Each number is 128 + 32 x the weight over its row's rms, rounded and kept within 0 to 255. Layers, rows and columns count from 0. Numbers have three digits each. The size before them is the row's rms in percent of the matrix's.

# up: layer 3 MLP up, 512x192, rms 0.203, rows 118-139, columns 0-95
# down: layer 3 MLP down (transposed), 512x192, rms 0.116, rows 118-138, columns 0-95
# gate: layer 3 MLP gate, 512x192, rms 0.192, rows 119-139, columns 0-95
up118 118:101160100089166184105148161100088125093137182145155103130136163116068135098146123108121091152082129154164119181164112123150126149138122143087132154158104114102124130128140143167109123112185165178113152135135075081141089050136115148112130162126118114146102084130181091193157152099116159124
down118 112:188102144182176087166126110100183109101104100119099106108130061158141074110108104162120152124122158161171189116141100179103182123075143098174088105144131204126105108143160110119059103139088092092128086077084159127128166169137115128153160092143129118171145189124141088159116099127177110152
gate119 099:144077137093165185092119084100117127175150122102166104150147111151079173143144143095179152157197120114158101110132174090100082140154085114117114038137142072130091155108102135107157179105154167072142165136133133111146077118050089144112107111172096152140129100211070127065144171071072140087
up119 095:159098159148053128089066154222143182128114177116120115164132121106151123154172127134149155181060138167073121140150106162115130147133190150115130144090164109081138128122160089086182097105107073169091155154138114168133152112180143125123133103078123113162097070111074120140171094133099115120
down119 097:149169141129152127150112120099143066081162155161120105148075146133064108117122140108157109144159171192137129146155151094130131092095111106100139130114128163115153183096168131124097172174109140161153088100149103092119093167109101156160168138146170110136113185135225157084112157113134130110
gate120 103:173172135086119130122149139126125116095116131114136149157107173118140164123167141142192086150141129155136091118106117143101129129188154119163068090173142215109087133165146163161085086121153164137101159095142142153115144086098122120155089161147208158191129074106141144113097107112138138158
up120 102:094148104158100053137134065115064074132086112092159139177100142092141088110190122143136130120134147168083105171096145103179127195132112158093151107112114119116119051087152158067175115144112089137123132111113178178146144141082146152136118106133114114094152089152094135135119161141127108140
down120 098:117100128137120157123100132089110142116184114109074079140091086078145132144072127142123169091121140093123119120114160079164141159119153108130146095073129124155101177113082125147130090109097118169106081208156067108130135099154183083121077105145122161195146127143119182126128100106123121115
gate121 103:182128124131136101170075167150183160155162110159064122168219177185136088115127145145108148170115150115122183130191147108153108112079145155101134143104160167173125105146109110071130114115187129163152079131120118140115124145139209101128114148158185165121134126212172099159130106116121122135
up121 092:090117121162114137119121135132165132099179157127089158077109103098102104106108132125155165115117076162098139068102102082156028094126110098087111144101109126139140158093131103168118106117180083087109181059085146150125117150166101090111194126095177085133133141136149136147130138140159076199
down121 097:115139068128087125144157068146156195154060138127115127191153122145095122095143110140161078134096108166157086144105116182187179096067125179163101147128072080153175123196101137080171137204107130108129124156082100110138130113069070111119078154193189116094126119177106116080115171178139161123
gate122 102:125118105138119092033130150104134167106105136153120138145113139105086095109127131193181110156082132205150156113123162122110118137130148140133139126142078102122150108114076137170091138130170096162151114115036184115143150082088167157111160124106124122170114043137147103160079151141110177102
up122 098:109116123147091112150086123117117155105142165168117110137153151179080124093140133121110110177090080156117147136119049122127112153115113162118127131116143158150154112108105088162149092065101155145069101042117128121111189090138123098133106124169143151105183190119143085075159027084159128138
down122 089:137160158136139146142122136180104105163097126096146134101197150099165147160099113103116080070093136091152150139106156095130103162149082112115107117115103102084077114197159154093100137178090101089166120136181159117120095143171109163158138153206077106107151109126088124049097101170137186179
gate123 105:095114124156083162126077115135126122186093106141120145125074084102207130165140154100140125119126092194114121095057119108157156135133171119147082105111130196094147142103117133111144116134143121125131136092131157135148096168173123152120101159156137109099019081104131136116110142123153142131
up123 109:151150164096146167140157077104091120157118129165166158162146101122125095157098149133071162167159135106119163113106107102132194142134090153094146098113090088123134092169079098137150142103133084170112131158131104148086112087127127158087120100087156170137174164105094098151179148106075129162
down123 108:139085067157096106098174216159162165157157197127092155099169169150111115098131085149163105126137133126070093154163135130123098122174139142113142158125131092150109106141121143077105134154128092101132094115111107063180180089117137085161096209144121104141136070170154099128048125104130117087
gate124 095:065117133130139112151137128071093103178132119177109128140087178107083096064143160079119103093116115148064117130143136138102085149140170095149095092160119151112109146143098104108142090140159158137148132179116180139096112077093167140090157133100112128127135166106067140119158160111135058099
up124 097:055130141117113146098102126110102109130104157131112148132130140137142137126106113089150144131075119141125100115178164121109100118159109134126157101155143130119168091108146175121117156147149085146157124121188106157139160135137217156195190169192111111153138127070016151052094119105137158154
down124 098:130133134102113147103119179135105163141163102184131147084157140168100112115153148145155156106166114103082133112146114097122097116147103138128092136137123147113116162189109082126105094126037187158141102128045164120066129096145093091102093100075096061073090214104138128118150128116192080137
gate125 097:138125058174149124137075103211129093138128137152144160154136103115156115108153187121120177146171106153164200144146104150127085125136108156164078141163176094150111104110128180147175107120099111133106180125144107187100130116119143137078140208155138158152147131104120105160115162093074162137
up125 095:108057076149157100079132080139078103074127158107133092153089145136117057058090105154114162153130116144159106102111098082161122170120207163181125079130119169133104175114078159186120097161092150096159088169100086079103140152129119089118116122158177157156157177115106152041133087136110129134
down125 095:099146167088118150154118169138134153180088083163146126132180100089143132147121179116115128168155152162094182161121154150131082093177050114118120167090120105146130105139127112140224170109158113123110164093175121189086167131160158115145072125128106065102084100065158144195065117126075084136
gate126 094:176145142103132172094164151145193150115138094121115131082111094158085138157107105115136120131102173125169112141184090087117168118130152107044074144136110162129183124107130134202168083136132145114047176146089152162189153169165134140140150125105084115134153178197082113139158160126106144130
up126 097:115139148103136151097157125105150124118108146088161166125134141115141083157137137145146084103130123123092122064123171129085128077099118129136103115138157080145110164171108105117157084109155147156105136115225111160170135116161158175130114115125066127163074103143094105127110152127081089112
down126 094:155159112148092095121108200170134151104119113116128122072100106146089149156128160113137179202106107102110133114187080056143154152137105194136135090139085152075150103123146119179103149143098139149117171133049086075145186120126110052208133100135106152159186151149128143147153127108140127167
gate127 101:100135121179125146122151148129068174104099148142178064121170133135069116119150174161184109129131150160142121068161219111076134124138131116143062096120102163138158105142142156142137119121124106134171124104158111114179172156146091174119149081134117189128131070224070173177145152125164186108
up127 104:132162105079133157194102139109153060119151124178115105072095131065202119146106163110147193112107117137095160177132153184152062097145059099097119152135138152087139127108150121133097119120157147091139150147162179121063144168133117134137114076139070103112133160068138139036107164156110074077
down127 113:105147081134100077099176196133145130211130114109115144134148140084133095128156148119157097174176122107130109092107173128083116149084137086167120147078141133117130100127136167119084174113151191143128131173112126144164126070095120157092103097150145166100169146134168109148187088122112091126
gate128 101:141185120190127082156164067109164092152089183120130120168113116101181089107162164128200180128116115118089145137139137129114171112131154142091132132150099153158157115116130140166131121133155143080136079100109127125102127093117181138115110091138139109155140189128105173172151170151114198106
up128 108:152115121044129109087112131081120207072139163119143154126139140158102150132073134108070112149089085115104090122186138155134118140151128142152118108179119153114106109128131141178116164112130171187099132144136161122171154203150120153158106119158129152129090159167194158140171109153090116125
down128 098:074069134180100156085134162184122135136138077143132171092134144083128123083166137147175143145184178134143188127161110096152141140149088125085143151095162094145180110124099175061173098134106115102128117169153147193071137074222105068070091137168142095127153132054134121145060091148125141136
gate129 097:125067060166147151087190115031132090048084089199116094167136141170124088181160185146123153149127135203084141169156118144092186110105128102124088155152185088124134124090113137116104137127067121103141141032152126089098122115110121113142108072066120092127139127102164149174150182146133110126
up129 104:102153116176089150062163163102066155140113148108103108137125142062132189153163149131128071125139143144120132136130116098161100075141114138137136162133161065113145128063094141165145137176081151127166152162157143112122106059127150105103192126128132105116140113124140140141159135080148160157
down129 093:102125088101119110149121053147152088151142079077142111109127122183112092112101134130150119128132088109133145139108169098113108159117098124087114105132062156139155116151154139083141144100203140136105122152095137160106127205157124171135060078167130143164118181162141140144169108172152081111
gate130 099:128149094119065134121130112108109137201124136083092171153131159174078141096135091074175166115152095063100155159182138103118201116127176157127097115078212078155114124104125113134149164160151097189142100171097191156099129089113090068159147110126132165130094158162093089129185082076168111096
up130 100:176108131104087097157132150094136167183105097124137120143096071101124118137081075169077090146070049129150096132119116116163125074142167135176137044119100130087147178143125119111116097125129175089169155042131181152077153151118161113102122084155136114125077084162177080178138083100108122075
down130 090:133173185158185121113122120134117112072128190122153157145122058106173118177125173144153071138147163117142113125111117071109144120145105106100146150113196131157152075148158126142078123093113104175087083170147116137145087119164050112165114156120183124115154175091082198100130171178096105167
gate131 104:073138111179186143129134142138119107139159069102174172170112174151161087163148139135112164105099150123125113112080143135134136124065072084156115204166129060167125173180114124125115132133163093165140109122117140100112138092143152113115127172118084113094183125126119131165122102074189136164
up131 115:166090171092099147102146161130167097142111148100126107112118095101141103071110152193148096105108099094161117179120137174177192161192142117123121080103159116175128104130157127089186072173154106118129105180073171173129104191130102128129077098109114143073113094085075090109095154107153096076
down131 101:147161127112084077105105167157090105192153117173123157188194135119176130131062143133162079167155165119120146123108174094121137076159154110185190118092092084137127170125109128137087143061111084098109133160115139116107109099133100180151091114162090148106085174135118113140110142184128109119
gate132 111:175137154120074139142045142123114140133190175160090115173149121110106157117161055103144101100150070170171134118122134120088150151065129101085181161162133133083141078168134167134152129118101091182131160082154058123120180082075093104128141151132103126150103076163165094140093113117149162116
up132 093:179094107135156133182117101138196084152184162180097085116086088148083076146074106133124094164098146171187144121184171119082133098139077121129140124159135099103175150129174147137161145133125173160139096125177094115139199163101125118179166173167128127065100088134102095152129167083204105085
down132 101:143082152067090145132094113189115109095120193099116167165173116124160095115100103128099091141111171095152094164113136109165173095137108094105135197139138146184136152120087121106125172117088121138053198116110047107146128140174134136130097122086099100115100140094132112178133149109137101161
gate133 096:131119105172117132143143128161099122148147164154120138123164152166148166146146119045133081127122124109094094117135149165074134119162162103171088090174098127148133121108173132161199110158092144128153086107147203140186114104138069172101096152129127130142144178158125156140194152037134141069
up133 100:155146132104159144126125126123123114167162126129125154093120132129166188159080138180083151198115143068199128157140118104119068133165144103152160101177117125114179131160129154140105134154118159134162135166135140096090164119135076162149139183158146125050171072122120133141156129106132116154
down133 098:094119120220071124132110135148130103149113186094105105138176110181103125133138110022140090107122117091111107116139144189096125092125140155192092091141119131156036124069123105183189117142097081100136079109123149177151139175130067131105106132107121078123121163098135146126158121081121152056
gate134 111:134121167122074160170120119105192129109162134157112103125060160078133124118131166126179121157178148114130106069169162117043066130147053153182149125149059082152121142108158108123133152176090117126077128103224114131092124093084092118124150126116163116155138118168147082107100150081102107145
up134 098:170170134115108149139102115134145132062134118163122162144040119109070209108097103129168132118131131192145196098114104117159170120148125104104119121130170145100139142146168134163147068138127120097157097105129130122117121124137139123081155107113139116172116126130118115091157138121112048088
down134 099:071119155133094148142130180129076120103101154120173103132143103100147131158133126128137109160126068079140128086126195057145121168086116146143103122086184127111148140115151112064154138065163113156132124060094116144105115172126083119158123085178166124158180148088078129097155195123110157177
gate135 100:153077120180152135159135144157083176106121132163150070094084077201077085128101150155095117123096133186123130158053140112148166097081137125122128097190116138168047144096113165103072143140154096091153127166061099114126160113150113105148136129100108146102119201125129094153089139119137149156
up135 096:159152130163125158047142048184117124162165123141077126179088059198125158142130158157112137126127128154094113146101096102113137100115122111125157065133154098125119104139108102105141154138117119095156215101068089143128115196171146093175131174041070130145098151085131107145115180122132073170
down135 089:135140150083096121155077154092171121119120083126127131110194158019164140174145110096175123167130192107121138103115169097136086143107148158080091146096138126109130114131199141143164094105110120139124067089203146122138105025097158125138112109176182113110117095149109160111125137148109136084
gate136 102:187125143101144089049128097120077116144179155131101068112106113065122110177117115117197118116125124132112193130095113178068169129086163091045145133149099177108144175179128125121163062138129093135182187097091117105175108113152196129096097146129069077093154104145180117146102105132123071088
up136 096:158076122071176186118146077128128126159102181108147111127166098149032088167189121173112088125084131122146140083152108105221096149117127125087150108129134128115119138118117145158116125163160132145109162151114085129075134134121102122109154118095118116189104085159098110185139154090081039118
down136 094:084163088141100125100094147063099156096115147121099172097123169115192138070114106067096169122120114128163084198062144115000176116140158142124154160124152109211092138140121146129163107102137138121121102110183133123150094133126144129128119143125115119103149167112094155122113129128134210132
gate137 124:120147151107130084135139119097089109134179156090094086169126096181144094177146162223131132140155136100152137146096147163120203108100074077145097168144131128126142159099154104166116125177101066112176159082113150115120137174105177128039140120098110102079100094135091100107132111141098145106
up137 106:173146152092147099142147169086080036179188135072107129198185099149158149136155181169172154148096140133135104132075154117112126119104146092123150147120125163125143144100127174117118124113115107183177142109118106186085128119119127108109079069153081151121130090157142141091153129178121130123
down137 115:134129110131098127086116063155131119103124084092119061132129117115119115156095141064078156107119137063147144124094086195062201124112123115125129143177116098095165164142132161196123151086125118110183137079150102136146163155149139103084140185097093086144147141155121127102129138148155091121
gate138 102:121168119193110124090166121130096085108101125146123055136111111125144138148109115189182150124139151090094123157119127091107129071101127111155092131109143114197122159122152093085122083142082102130116127045116132122118120124094094122152024112147175179128084168126130144171130157135156125131
up138 091:153079149066090137148119105148178136080146074107161180161162160033109142109161182181064086144093147152138151112093107169125147184151130121121172056072115147087110109080138140153163117079142175118127136139131122186153190126150110088110128124116130073171149082142106106140071157102129152151
down138 093:108136146121090078086173142118072127138073127188097093186095071167163138145074141146188153138139092105110138133117094116114126070096098153172133166124124103125142119140141098100144137129133144170143159134129152096091063143209108171192104128108128152144103143105086149113156136141237095127
gate139 102:081118112115160135139092138142118139140118082170114116121105109143142116093132157129154171098124057118106128102173158132129069140111013104107097170082170093130115108094087161098182144125141124161084116153115177149132130093177092085105111157114167139142108139099150085093184136099153119121
up139 105:125185145104143160093149092180146178098158076133110154103114154096179127115117078093118105110146143141079136153136183122080074074153170121073133140109150097134185140104141071125072162140101125129143123093133106135126159177182064164122184082165159122086125162116131123173155160164188150149